Each number is 50 + 12 x the weight over its row's rms, rounded and kept within 0 to 99. Layers, rows and columns count from 0. The size before them is the row's rms in percent of the matrix's.

# up: layer 9 MLP up, 1024x256, rms 0.174, rows 395-421, columns 128-255
# down: layer 9 MLP down (transposed), 1024x256, rms 0.18, rows 395-421, columns 128-255
up395 099:45 59 43 44 61 22 77 52 56 69 65 50 62 36 49 41 37 62 62 41 40 71 25 68 51 43 36 44 71 46 51 65 44 42 63 59 45 47 49 60 79 23 46 52 51 36 42 47 69 65 66 65 53 57 31 73 49 44 64 47 45 42 38 35 46 34 31 46 73 52 54 64 20 48 52 65 36 77 58 56 46 42 28 34 47 32 74 51 33 59 55 58 49 53 49 62 41 59 16 41 44 45 41 41 63 42 43 31 43 65 43 51 54 65 43 51 30 40 51 43 61 55 55 41 51 58 72 48
down395 100:47 41 64 68 45 31 39 46 64 33 39 51 37 71 64 21 57 43 42 51 41 58 41 51 36 62 54 58 60 47 32 30 39 52 49 35 45 56 48 44 39 68 33 73 65 36 54 41 49 31 57 46 54 47 66 55 41 52 28 54 57 75 44 59 59 35 58 52 55 52 52 53 36 56 60 66 53 52 28 52 43 42 29 61 73 41 38 39 61 47 39 56 40 48 71 49 52 42 52 49 48 66 54 25 15 38 60 82 44 58 74 49 35 50 58 47 47 52 55 45 53 45 54 39 55 34 38 74
up396 105:58 38 52 79 48 57 48 42 32 39 49 53 32 51 48 64 46 46 64 67 46 56 38 65 66 52 51 51 54 72 40 46 41 42 49 61 52 41 59 49 84 43 45 53 51 34 58 80 61 39 53 49 56 48 64 39 47 68 61 47 50 50 72 32 49 53 63 43 25 47 44 72 36 38 26 54 40 68 42 59 30 48 66 37 33 27 67 85 32 40 55 41 19 69 54 45 48 46 50 73 70 57 44 46 42 37 49 45 58 58 55 39 38 49 61 48 45 42 39 50 53 46 39 41 36 58 42 66
down396 107:56 46 54 59 36 59 32 37 52 35 58 57 68 46 41 48 16 44 47 44 38 48 50 45 33 32 39 53 75 76 64 42 52 55 68 54 63 30 61 45 45 45 32 40 29 56 38 63 37 46 39 51 33 65 52 25 72 43 57 44 43 32 58 61 50 71 75 36 52 58 66 57 67 56 31 44 46 54 28 43 54 44 58 62 33 44 36 55 36 58 50 30 36 52 44 48 49 53 47 54 56 78 45 25 36 52 47 53 33 37 52 44 52 32 62 59 58 73 53 43 37 37 47 41 66 59 34 38
up397 106:50 37 68 72 55 43 43 41 70 49 61 53 49 57 40 78 37 41 42 44 41 39 80 66 39 26 34 58 44 49 31 62 53 67 68 66 55 58 26 38 34 46 47 55 50 60 64 41 42 31 67 56 51 66 38 28 47 48 64 61 47 20 64 52 64 40 37 45 63 49 53 44 38 53 48 30 54 43 38 40 49 42 49 39 59 53 52 57 46 56 49 53 39 56 62 43 23 42 60 52 58 55 59 72 50 62 52 44 55 49 41 52 48 43 40 59 41 38 44 56 70 29 43 62 52 61 49 52
down397 100:38 26 46 91 64 44 61 38 53 39 67 50 66 87 52 59 42 75 45 44 54 51 38 56 37 29 46 46 62 78 60 77 51 41 45 61 50 64 32 29 50 39 54 43 55 64 57 63 49 39 82 40 50 60 43 40 33 43 53 70 39 47 66 55 36 42 54 33 57 55 63 69 57 48 48 55 31 49 52 41 52 49 66 18 47 52 66 53 43 54 57 55 51 58 54 22 50 47 58 44 71 47 39 64 36 36 44 39 51 58 65 49 57 51 49 41 49 47 29 63 57 52 50 68 46 77 54 58
up398 099:53 76 52 51 67 29 59 52 53 58 47 51 52 42 52 60 55 46 42 61 48 50 49 44 34 61 48 66 51 41 64 69 57 59 39 36 60 67 62 44 39 19 42 38 33 53 65 64 52 41 66 50 48 45 58 72 50 71 45 73 59 64 29 42 69 64 63 62 53 56 49 41 47 40 56 60 47 51 47 54 55 58 63 49 59 61 32 30 51 57 70 68 40 64 30 36 29 48 56 44 48 61 36 45 51 54 60 52 43 59 52 57 67 33 53 41 49 59 50 18 30 60 36 57 51 45 39 53
down398 096:61 41 34 61 46 42 20 50 56 56 51 11 54 64 53 54 63 41 69 81 50 31 79 39 43 57 35 77 45 44 61 48 37 53 64 58 41 42 62 47 54 56 68 44 47 55 60 48 64 42 42 20 58 37 67 39 60 41 41 42 47 53 44 61 39 38 30 53 51 54 63 69 43 77 51 66 55 40 37 46 70 59 41 48 44 64 38 70 51 58 43 57 55 38 44 64 54 51 35 52 35 39 62 59 40 42 48 52 48 43 47 63 64 55 46 57 44 54 40 53 38 42 28 39 43 57 69 55
up399 105:49 53 58 44 33 36 34 41 62 51 56 43 40 45 38 51 73 41 39 65 66 41 52 51 48 39 51 69 46 46 56 48 52 39 20 56 52 41 47 50 59 35 32 43 42 71 48 52 55 41 43 52 37 52 42 55 62 54 41 52 47 50 43 56 43 45 37 67 60 28 42 54 57 46 48 44 57 44 70 20 11 17 50 44 20 44 45 44 57 56 56 39 36 69 52 53 36 48 56 55 63 54 39 65 76 50 76 27 56 46 48 41 45 37 51 39 43 38 63 63 43 47 64 62 65 59 72 68
down399 104:59 54 53 52 62 71 57 60 47 41 44 56 52 75 45 57 33 61 55 42 53 39 46 51 45 72 63 45 58 60 34 58 78 48 46 71 52 54 72 50 53 78 68 56 35 50 42 51 39 43 46 42 50 53 60 55 46 58 47 47 71 44 23 42 60 45 58 38 55 70 46 52 54 32 38 42 44 46 45 50 38 54 60 35 58 29 45 45 31 25 26 68 50 51 36 37 53 42 48 39 50 34 40 63 38 60 48 61 61 64 31 61 31 73 50 77 52 56 21 46 20 61 37 48 46 56 30 51
up400 098:40 41 62 59 46 44 50 47 42 46 53 40 52 52 39 55 45 51 56 52 56 42 50 35 65 50 58 32 60 44 45 53 43 53 73 38 47 67 52 52 43 51 52 74 42 57 66 58 63 42 48 64 52 31 63 64 46 47 39 53 50 50 63 49 60 41 47 41 57 36 42 54 55 45 55 45 57 14 63 71 44 30 32 45 72 53 49 33 37 60 43 60 53 39 37 56 66 41 54 44 49 44 72 63 50 60 52 80 56 46 43 47 49 64 56 34 61 50 51 38 55 62 39 44 59 52 63 32
down400 102:51 54 39 61 56 34 35 66 29 54 60 37 57 54 43 66 39 35 56 48 60 49 57 43 52 47 55 60 72 55 48 67 33 40 61 38 45 40 64 47 47 40 31 41 80 51 66 55 54 45 68 34 42 32 42 58 49 69 49 40 58 69 25 36 57 52 54 50 47 53 47 40 58 41 59 57 57 39 71 65 56 55 33 49 46 60 42 60 30 42 38 35 60 61 57 69 41 53 45 69 62 47 64 65 37 45 61 56 68 38 53 50 30 54 52 73 66 41 34 58 74 64 66 55 53 44 47 47
up401 100:32 36 54 51 46 54 62 52 31 60 39 53 42 58 35 64 30 42 44 44 65 47 55 57 36 61 40 54 58 43 47 66 51 66 48 66 40 44 35 75 56 75 50 42 68 59 71 45 60 43 53 47 47 48 33 28 53 32 49 25 68 39 91 37 71 59 36 49 52 46 46 43 46 42 67 49 43 45 46 70 46 41 45 66 41 64 47 56 71 58 39 62 47 49 45 53 56 47 45 33 36 36 49 50 48 24 62 41 31 30 60 38 60 50 50 81 50 34 60 53 52 56 39 48 50 48 40 40
down401 102:47 64 48 57 50 49 47 56 29 53 71 53 45 45 70 32 40 48 38 55 42 42 65 66 61 66 51 23 18 68 39 39 54 42 41 50 60 67 64 51 43 43 35 45 62 34 43 58 53 47 66 42 56 48 44 58 44 52 75 41 46 55 50 59 31 50 36 48 56 24 45 47 47 35 38 52 51 54 40 42 30 65 50 54 26 64 54 66 50 53 48 59 40 40 56 49 54 65 43 51 55 55 43 50 36 52 48 53 43 39 75 81 55 64 57 63 48 58 33 58 32 40 51 67 39 45 49 44
up402 104:43 72 49 48 61 42 37 56 41 35 49 45 39 65 53 43 61 39 54 54 48 49 63 44 39 47 43 66 55 40 39 87 47 53 74 73 53 51 57 59 49 29 57 60 44 65 63 70 51 61 51 66 62 28 35 42 34 75 32 57 61 66 49 49 52 52 69 43 49 37 45 43 51 68 56 29 51 56 52 45 68 45 42 70 50 40 37 64 45 51 39 47 20 28 64 31 60 58 53 57 40 38 50 56 26 16 54 65 41 50 26 35 34 59 51 48 36 44 50 50 45 55 48 38 50 48 54 46
down402 104:51 59 43 58 59 36 48 49 25 32 68 56 53 59 35 52 64 59 51 48 50 64 49 59 60 43 37 39 47 51 53 63 50 48 39 49 53 45 79 69 66 67 32 71 76 51 34 48 50 56 55 58 48 42 44 39 54 47 54 52 45 39 55 74 40 34 54 42 54 31 54 42 60 49 36 57 57 54 50 31 50 50 36 59 65 40 44 54 51 63 39 04 64 54 66 33 43 41 64 55 59 52 48 47 34 63 31 57 50 48 51 25 64 58 49 62 50 50 14 43 52 51 44 49 43 28 69 49
up403 102:28 66 52 30 63 38 71 55 48 59 48 53 67 45 57 57 34 46 60 50 38 43 63 33 70 63 56 65 64 39 66 49 43 69 62 59 49 33 44 53 42 50 54 61 46 48 45 52 31 40 64 49 44 44 55 54 42 22 63 78 46 42 69 31 58 51 44 57 51 38 29 60 51 53 46 46 41 58 71 66 28 46 59 67 50 43 24 41 47 43 57 45 27 46 59 33 40 49 54 58 42 46 41 44 55 41 36 48 50 49 51 37 42 42 32 60 50 51 49 37 27 48 41 61 58 55 30 63
down403 100:52 62 52 35 39 82 45 48 37 26 48 49 75 20 72 63 49 66 55 30 67 48 53 55 61 38 44 49 55 39 58 41 64 48 58 51 32 55 45 70 45 54 50 70 71 69 36 60 52 43 30 40 41 56 39 78 55 61 47 37 40 44 56 42 70 44 45 32 41 30 54 39 43 49 39 61 48 57 76 78 70 52 61 46 68 35 55 36 44 57 83 37 43 61 56 26 45 58 56 35 44 54 43 51 70 61 44 39 52 32 58 32 52 44 42 58 51 46 45 42 48 55 65 50 38 35 40 64
up404 099:47 33 50 33 59 66 30 48 43 51 20 55 52 24 62 42 76 40 62 39 38 51 62 53 66 47 62 46 47 48 62 62 60 58 39 59 68 62 47 16 70 46 45 51 43 54 62 50 42 43 45 58 63 47 55 62 34 52 62 66 40 40 51 58 63 46 44 69 43 51 45 31 31 36 24 43 38 60 37 70 35 45 67 53 63 59 31 44 84 38 58 45 38 46 60 53 39 48 58 54 68 39 35 60 46 53 37 45 51 75 63 54 28 30 61 41 45 66 59 47 52 53 56 55 49 25 60 50
down404 107:44 50 41 47 47 51 50 66 62 51 62 31 41 24 38 70 54 47 48 60 65 26 65 65 56 47 41 42 51 60 51 40 49 57 31 50 58 64 60 45 57 36 49 46 43 54 63 40 44 40 48 48 43 30 29 30 35 45 51 65 46 44 33 69 37 43 45 76 25 41 41 66 61 50 49 38 66 49 54 46 63 52 66 41 59 55 47 63 45 38 51 43 55 43 42 44 34 55 62 40 42 38 34 52 61 44 58 53 58 34 51 41 50 35 44 49 50 52 45 60 57 59 54 73 55 56 45 60
up405 096:56 58 60 46 52 46 56 42 40 55 52 56 40 50 35 33 56 63 68 66 61 52 36 70 46 62 48 45 40 62 54 46 58 55 51 42 68 50 61 54 49 42 69 36 57 44 42 58 59 72 69 53 58 29 42 52 66 53 55 77 48 37 31 56 61 43 68 51 46 39 49 34 31 56 34 45 51 34 47 58 43 48 57 57 75 41 75 26 66 67 71 62 34 34 52 66 36 36 13 58 32 64 49 32 52 57 52 55 48 60 55 53 50 58 54 50 51 61 34 49 87 65 38 42 64 43 20 54
down405 099:54 41 55 33 54 48 37 45 61 50 57 24 61 29 63 47 25 52 40 43 49 63 40 47 35 46 49 43 44 52 36 61 66 48 59 26 66 51 54 17 37 42 47 56 57 48 39 64 37 61 35 54 71 71 37 48 51 39 32 54 65 42 59 44 36 56 43 61 36 45 74 50 63 66 48 34 86 48 38 51 33 36 52 30 37 50 52 53 39 74 59 50 48 35 67 35 59 35 71 62 48 50 69 51 58 46 59 37 45 28 45 42 42 67 48 23 29 60 42 60 63 71 70 22 48 39 44 59
up406 095:60 37 69 42 39 27 46 66 44 38 42 58 34 36 52 48 69 71 29 62 49 45 58 34 42 50 42 39 61 56 66 59 49 40 30 43 54 32 68 58 48 58 59 57 71 57 47 66 50 54 55 43 41 53 51 55 53 66 51 50 47 65 31 56 55 43 53 38 68 55 47 42 77 46 61 61 32 81 38 41 42 47 46 61 62 78 28 52 45 46 65 41 42 58 62 61 29 37 46 56 50 43 53 58 64 59 60 48 72 69 72 51 63 55 75 46 59 44 37 42 50 52 44 50 55 56 58 47
down406 094:59 36 56 32 34 49 48 49 57 57 52 48 76 48 52 20 43 45 50 61 53 67 58 56 23 63 28 57 38 40 41 40 33 42 42 36 49 45 64 51 31 53 37 52 37 48 60 45 40 39 43 29 51 49 46 43 84 57 60 38 44 59 52 45 50 46 65 52 62 48 73 65 49 62 48 28 59 52 45 35 41 66 48 75 44 47 47 51 45 52 45 72 43 31 52 48 55 64 52 30 83 61 44 59 52 55 51 41 54 26 41 61 59 57 44 58 38 47 65 62 54 42 56 32 37 58 42 60
up407 098:57 64 57 60 54 54 48 54 32 75 40 54 44 61 64 37 62 41 53 39 68 58 61 63 43 46 67 68 72 51 61 62 55 27 24 41 61 68 36 42 64 53 72 60 44 45 67 67 39 46 34 40 43 56 72 61 56 56 59 55 52 54 55 56 41 22 39 32 31 47 60 42 51 48 48 43 33 44 48 31 58 48 61 47 66 40 41 38 52 87 59 45 42 59 61 19 45 59 39 45 27 39 36 58 54 55 65 55 38 43 45 57 34 57 63 36 64 60 53 37 54 56 43 53 63 51 45 53
down407 096:60 48 48 43 56 45 56 55 53 73 49 61 48 54 58 40 50 34 30 46 60 31 48 51 51 49 59 76 57 50 67 42 27 45 46 46 47 46 46 46 57 61 54 51 50 40 23 58 51 39 42 51 55 73 43 41 44 36 39 26 57 25 63 60 54 49 61 44 37 59 51 58 46 53 64 46 38 47 29 60 59 57 57 47 54 84 35 63 48 41 25 54 56 32 59 25 77 44 37 63 53 63 45 64 62 56 46 47 64 27 51 57 48 42 52 39 41 55 39 31 52 49 45 64 52 69 39 42
up408 114:46 58 54 69 41 23 53 44 54 53 41 56 69 46 67 71 30 57 45 34 52 61 48 39 43 56 53 43 37 50 49 51 50 44 42 47 31 35 61 37 24 61 60 33 45 39 23 55 49 42 39 27 54 73 24 37 42 52 57 44 47 54 46 34 35 46 50 24 51 54 50 36 72 49 62 62 58 57 63 61 30 58 44 80 58 76 58 25 48 48 60 62 48 56 49 66 35 41 72 49 45 70 53 47 50 70 31 50 54 57 33 48 57 51 43 53 39 43 44 45 56 40 48 41 71 49 35 71
down408 103:45 77 62 25 65 73 44 32 60 42 76 68 66 50 57 62 53 86 48 58 46 53 61 48 47 59 57 37 50 36 56 59 58 55 64 75 31 41 44 54 53 48 61 80 54 64 58 54 71 51 61 36 48 59 23 33 61 62 59 54 45 42 67 38 56 33 40 37 36 77 44 34 51 35 37 72 53 63 65 40 45 48 38 64 42 43 71 33 42 47 57 52 54 63 46 44 30 39 58 58 37 57 45 46 44 51 59 55 48 39 67 37 43 47 40 63 44 41 59 29 60 31 75 34 43 53 32 48
up409 104:57 51 49 81 82 28 66 25 47 41 40 59 25 70 52 65 64 55 48 57 66 67 22 39 63 64 41 65 61 30 74 40 45 47 44 49 33 36 49 47 32 60 61 52 57 49 54 53 41 55 29 72 61 51 51 47 60 74 47 38 63 58 46 44 40 46 26 45 55 45 38 32 35 71 48 47 41 43 67 61 46 25 56 44 54 61 63 56 39 46 56 41 40 45 73 54 47 59 61 43 55 53 74 50 57 55 50 38 42 51 21 28 35 37 41 47 73 47 52 42 46 46 66 52 50 39 56 44
down409 101:59 50 54 56 66 50 48 36 70 63 74 40 50 61 64 45 60 62 52 71 50 73 47 39 38 52 33 38 51 65 40 51 37 50 42 51 43 58 22 61 56 56 41 40 70 23 55 51 62 47 42 53 46 53 70 40 40 58 57 57 62 44 60 49 62 52 45 32 43 56 37 67 40 65 69 35 50 54 56 46 32 27 30 41 34 42 53 45 66 39 57 53 44 56 60 49 30 32 56 36 44 44 58 57 53 40 35 68 43 51 54 48 56 66 50 35 61 53 61 72 25 59 56 48 29 35 44 36
up410 102:58 43 54 45 47 48 42 43 31 60 61 50 50 60 44 49 42 46 61 28 75 48 54 37 36 46 47 52 40 52 65 61 58 54 66 70 49 46 30 43 26 60 44 63 57 52 42 78 41 50 57 48 53 52 47 65 65 42 43 76 46 55 54 60 49 51 57 53 65 39 38 60 40 70 55 50 65 60 53 74 28 73 23 70 20 60 53 22 46 69 61 51 41 51 41 52 47 56 67 49 62 52 67 38 18 42 47 40 57 55 44 55 56 13 48 51 42 28 61 53 31 48 65 49 50 55 43 43
down410 096:56 44 39 64 44 41 57 56 76 59 34 34 53 46 44 26 44 40 42 45 47 50 51 55 53 48 86 71 63 65 39 45 59 58 47 28 60 29 63 36 83 55 50 67 58 70 52 63 43 38 54 32 44 45 51 45 49 37 45 55 42 48 72 68 64 43 54 53 41 52 43 49 42 35 36 42 27 29 54 54 39 48 66 48 38 43 39 34 41 50 47 50 41 57 30 47 40 45 49 26 52 58 42 71 64 71 44 37 18 55 45 37 61 47 74 38 55 71 49 55 42 61 40 57 56 46 40 57
up411 103:59 63 60 46 33 56 42 54 26 60 68 65 39 56 74 45 37 61 45 48 39 52 49 49 51 33 35 54 57 35 54 65 31 47 49 41 63 64 42 51 45 50 43 20 41 46 46 61 41 47 51 53 29 44 37 38 48 56 73 54 29 45 57 64 50 58 42 47 65 40 60 60 52 50 31 38 52 49 51 29 31 65 54 54 37 64 41 63 42 42 52 59 56 57 40 51 68 44 44 51 54 65 47 30 41 57 56 40 47 38 57 33 63 56 64 64 63 35 51 62 36 64 49 46 48 60 53 32
down411 108:33 36 33 63 57 42 49 48 56 52 46 46 46 42 34 33 51 45 61 56 47 18 53 57 39 43 46 57 41 56 64 62 36 30 60 43 66 45 43 51 70 56 44 57 47 60 51 53 72 37 44 55 43 65 53 59 64 54 45 44 31 58 29 56 37 63 32 47 38 35 28 30 41 40 57 33 55 37 50 53 65 66 38 51 54 47 59 41 91 39 62 40 73 45 51 53 57 50 50 45 38 58 64 70 56 35 45 47 58 61 58 47 49 49 32 43 51 60 41 55 65 51 44 42 57 31 60 33
up412 090:62 43 45 44 74 39 64 36 56 35 63 50 43 42 52 46 33 35 37 41 37 44 52 35 37 71 52 66 34 58 53 49 48 48 29 57 49 42 28 46 49 50 25 46 65 41 22 53 35 44 60 51 53 63 43 42 55 48 37 42 54 56 51 62 54 41 47 61 36 52 49 74 53 65 45 56 58 52 60 23 47 20 52 55 50 56 48 52 45 67 55 46 29 54 58 55 41 31 57 48 58 60 53 25 60 60 51 44 70 63 28 48 47 43 56 70 78 61 37 54 57 35 66 35 70 52 65 48
down412 093:84 47 48 53 50 44 45 43 59 37 57 46 40 48 45 37 58 47 31 49 35 40 28 74 49 64 72 56 38 43 55 61 65 54 55 40 35 53 37 36 47 52 35 37 37 53 43 47 47 30 36 42 53 43 65 67 51 42 67 63 42 39 62 58 48 56 46 46 53 55 57 43 57 48 57 49 34 27 52 30 56 73 39 37 41 71 71 55 63 61 58 47 68 32 30 54 60 63 63 46 62 43 18 44 40 46 65 60 47 46 34 57 42 67 37 42 67 42 46 53 40 54 29 51 49 48 45 51
up413 095:58 56 52 54 55 45 37 53 45 43 66 44 46 53 46 58 58 57 48 60 56 58 58 39 47 43 48 61 50 56 61 55 44 62 43 32 55 53 17 57 63 53 49 61 58 42 45 47 52 41 48 50 60 57 39 64 35 50 75 36 53 63 54 34 46 26 52 34 49 49 64 39 48 42 55 23 39 56 69 56 38 34 31 65 36 44 43 55 42 42 28 53 45 82 58 52 56 49 46 66 53 48 50 49 40 62 50 32 43 39 63 66 46 62 35 44 47 55 42 58 38 81 44 60 54 69 49 63
down413 095:54 66 57 46 40 72 60 29 36 51 41 48 41 55 48 64 51 46 51 39 68 51 31 55 68 59 65 60 56 48 53 61 62 35 45 50 36 53 41 43 46 24 41 46 43 43 36 65 48 52 43 54 55 44 58 47 56 52 36 48 51 62 34 64 47 85 42 68 53 68 43 47 57 47 65 68 33 37 40 73 75 46 65 45 52 40 57 44 60 59 57 49 58 32 50 44 36 54 49 56 69 34 69 69 54 37 82 57 68 50 38 42 55 26 32 69 62 57 57 45 30 37 36 53 56 56 53 44
up414 097:70 42 24 44 38 61 52 71 45 50 42 60 64 47 52 24 54 37 56 34 59 35 45 42 40 43 40 33 57 57 43 32 50 60 53 31 66 38 58 66 37 68 46 46 56 44 42 41 53 81 62 58 42 65 63 35 66 50 38 67 61 61 38 60 48 58 39 41 51 34 47 43 28 47 29 65 40 46 56 46 54 62 52 48 33 55 66 38 62 55 45 49 61 60 55 56 67 58 42 52 32 38 37 49 40 46 60 47 56 59 27 43 53 52 45 64 49 58 48 39 41 45 48 58 34 47 59 50
down414 101:69 40 55 35 54 67 40 58 38 22 49 45 44 52 44 45 63 60 39 66 39 49 43 41 38 47 53 69 50 60 54 41 39 44 32 58 38 35 62 62 51 26 52 60 42 50 50 62 66 49 63 56 45 38 42 35 61 57 48 42 56 60 61 45 51 44 73 67 67 33 42 46 55 58 44 54 28 39 72 37 63 22 60 55 31 45 71 37 33 49 57 57 56 39 67 46 53 81 53 46 61 54 57 34 51 73 37 36 71 75 45 41 44 68 31 33 45 41 48 72 76 58 49 49 53 48 53 51
up415 102:27 40 53 59 43 57 38 55 43 23 38 63 50 26 55 47 50 41 57 62 44 58 57 49 59 32 59 59 20 44 43 28 61 41 60 48 50 59 54 51 49 33 61 59 13 55 64 25 12 57 64 67 33 73 81 53 61 49 42 44 54 57 52 54 39 33 45 63 48 55 73 54 44 45 55 44 46 55 74 55 60 63 64 46 59 37 40 63 47 61 37 38 72 60 51 41 52 40 63 29 44 67 45 35 44 57 63 49 28 54 42 52 61 65 54 56 65 47 46 70 54 45 25 40 67 43 46 66
down415 103:36 24 40 43 50 39 54 58 30 48 51 60 45 50 64 42 39 59 61 48 55 62 58 58 44 53 61 57 49 49 57 74 29 64 50 41 40 51 59 35 45 45 33 56 33 50 53 44 75 50 70 70 36 45 39 45 63 41 37 41 25 37 44 41 40 27 39 43 53 60 47 45 62 56 51 39 51 43 46 61 62 27 27 51 57 45 77 60 44 48 52 45 61 62 44 72 55 39 49 59 33 67 66 59 52 48 50 27 44 69 53 60 27 36 76 51 64 46 55 50 44 54 41 49 58 42 70 52
up416 100:47 61 39 64 59 57 62 56 62 50 49 53 42 72 60 38 46 43 45 60 60 40 34 61 58 37 60 60 58 44 39 46 28 55 42 45 46 55 36 61 50 56 64 35 39 47 57 43 35 54 24 40 64 50 41 40 74 50 47 69 35 58 28 85 37 29 61 38 28 36 45 57 48 65 59 43 32 37 63 52 68 57 53 52 56 35 60 39 53 55 42 35 29 48 54 36 42 47 39 29 55 64 49 46 39 62 55 13 41 30 59 50 31 55 72 56 38 60 57 53 70 50 52 46 15 40 77 38
down416 105:36 46 60 50 43 51 49 66 55 62 48 37 53 59 67 55 32 34 62 48 54 29 48 46 49 24 60 60 33 47 68 44 48 57 45 73 32 35 61 64 53 42 57 46 71 58 52 50 29 61 43 48 57 47 53 31 38 46 49 45 63 63 45 43 62 35 36 34 54 51 57 50 51 44 38 52 51 38 55 65 57 44 36 56 69 71 25 47 44 50 50 31 42 48 51 36 46 55 37 38 50 63 65 47 17 58 59 45 52 48 45 56 38 56 55 38 43 61 48 49 19 53 41 61 32 40 37 35
up417 100:55 64 65 42 43 56 49 90 44 19 51 57 39 51 37 57 47 57 35 65 57 53 37 57 37 82 30 41 43 51 50 53 57 77 58 44 48 61 66 43 32 54 58 54 30 55 81 49 65 33 45 47 43 49 12 56 44 51 66 73 43 63 46 51 56 48 47 51 58 68 38 46 60 51 48 41 45 41 34 53 52 57 54 46 50 36 36 44 57 38 35 51 43 69 54 35 51 52 53 62 67 36 54 49 44 35 71 55 65 61 52 50 56 44 68 31 62 57 48 82 55 76 36 51 54 58 59 46
down417 082:49 31 43 69 45 45 43 32 54 63 61 33 48 55 50 48 69 48 49 51 71 35 61 64 44 28 56 21 75 56 36 48 46 40 31 27 42 45 31 40 53 54 47 64 57 57 28 49 41 33 57 45 39 44 72 52 48 54 55 44 49 44 61 69 46 68 40 45 51 39 73 62 59 54 61 53 36 51 64 57 48 50 64 53 37 71 52 61 42 59 69 52 46 38 34 52 57 51 54 44 57 45 69 58 56 49 70 40 43 43 45 47 33 63 63 63 73 47 55 49 46 44 51 54 54 38 39 68
up418 095:42 40 52 65 62 65 46 49 28 60 53 42 52 64 29 36 44 66 32 48 38 45 69 46 50 60 57 40 65 54 38 33 46 50 51 46 73 38 46 54 43 35 80 55 55 55 67 68 49 58 38 36 48 45 44 54 54 27 58 26 38 46 43 51 71 43 49 62 31 61 32 43 58 56 66 42 40 31 51 46 33 34 49 69 64 42 37 53 66 54 35 60 42 39 60 41 42 21 61 47 34 46 58 57 53 63 46 69 59 63 39 22 44 49 40 44 58 54 43 61 40 60 21 48 69 50 42 61
down418 093:45 66 59 52 60 36 49 51 55 51 29 44 44 48 44 66 54 45 52 43 40 62 41 45 29 41 40 71 48 72 38 45 55 40 27 48 14 65 51 34 54 86 50 32 63 38 14 39 45 43 52 41 69 41 52 48 56 72 35 43 57 36 77 69 49 45 48 50 60 44 48 70 31 47 40 41 44 59 30 45 37 40 52 46 56 38 58 72 42 48 35 66 38 54 26 45 63 60 34 36 55 39 62 41 52 52 46 34 44 39 54 66 57 40 40 62 46 42 45 45 33 43 63 65 42 56 42 52
up419 102:45 57 53 42 54 64 55 51 44 61 49 73 43 65 22 46 62 45 53 47 46 48 58 47 46 45 61 62 78 62 45 66 65 37 52 33 51 49 41 41 47 48 37 61 32 75 56 56 36 68 53 40 42 68 24 57 47 59 34 63 53 62 57 61 41 57 64 50 54 51 55 58 32 55 54 53 64 64 53 51 44 71 57 58 11 81 68 46 47 48 54 36 28 53 41 44 30 27 43 41 63 40 70 33 53 50 40 49 25 42 33 45 53 61 54 29 40 37 50 38 57 38 50 40 69 43 53 41
down419 104:54 20 49 44 53 36 35 49 39 54 51 52 40 47 35 46 54 37 56 47 66 50 63 80 47 57 61 51 53 52 39 55 53 49 52 63 55 50 59 39 41 47 61 68 64 53 61 55 47 45 50 58 70 37 58 41 38 43 61 60 39 34 63 62 63 39 41 67 33 57 53 41 31 30 59 55 64 34 49 54 30 55 58 57 89 59 38 38 55 47 42 61 54 60 56 68 55 44 36 58 44 40 46 36 53 57 63 48 61 54 44 66 68 74 30 42 52 62 47 46 48 53 51 76 42 27 66 55
up420 088:60 40 55 48 35 71 51 41 48 66 52 72 44 40 51 55 53 41 45 59 57 64 44 34 28 56 46 55 48 47 33 44 67 36 30 51 43 52 44 46 35 53 42 53 68 48 68 54 45 45 34 40 17 58 67 73 56 62 59 31 47 42 82 43 41 65 50 77 72 58 44 49 41 35 40 56 32 59 60 47 40 45 61 31 75 67 44 41 43 48 55 45 42 71 47 53 63 65 41 40 69 50 52 34 44 46 55 17 40 28 51 53 61 42 63 58 43 44 47 54 41 54 42 73 47 47 42 60
down420 094:44 73 43 43 65 61 39 40 44 57 54 24 43 48 85 61 63 41 80 41 53 45 50 45 47 61 67 38 34 65 46 47 68 45 41 59 33 52 37 43 46 50 56 45 21 39 44 54 44 51 37 65 66 65 67 51 68 38 44 44 55 47 72 53 42 58 56 54 53 45 38 68 35 53 75 66 46 56 43 42 66 60 56 78 39 43 42 33 76 45 79 35 51 40 39 69 70 73 31 45 66 50 52 57 55 43 58 74 55 46 55 39 32 54 45 21 63 49 59 32 30 51 63 46 56 43 67 51
up421 101:58 55 56 48 53 58 35 61 46 42 63 58 37 51 47 65 54 59 40 62 62 49 36 64 54 52 44 57 61 36 56 56 44 30 55 53 55 63 42 53 48 40 49 61 44 50 43 42 57 41 69 36 70 34 34 51 46 50 38 52 33 32 50 50 65 57 46 71 45 40 29 32 47 83 59 42 50 52 32 51 63 61 54 63 41 51 33 48 55 46 39 47 35 49 54 25 64 55 39 58 39 25 38 47 69 48 61 35 66 53 67 55 39 47 50 65 56 45 47 42 44 69 56 59 37 53 50 55
down421 104:62 49 65 43 31 49 42 51 35 59 59 66 42 42 67 52 40 39 38 70 46 57 56 58 45 44 34 78 62 64 46 68 56 41 49 78 61 52 51 71 50 46 61 39 37 67 53 44 67 65 58 58 34 58 50 37 51 44 85 55 65 23 58 48 57 54 38 46 32 50 62 45 61 55 55 41 46 67 72 59 52 63 50 42 19 51 53 40 49 57 28 70 64 54 68 77 58 31 53 63 67 25 61 56 59 44 45 43 77 37 48 36 58 46 49 38 40 61 44 54 48 44 49 47 33 37 43 63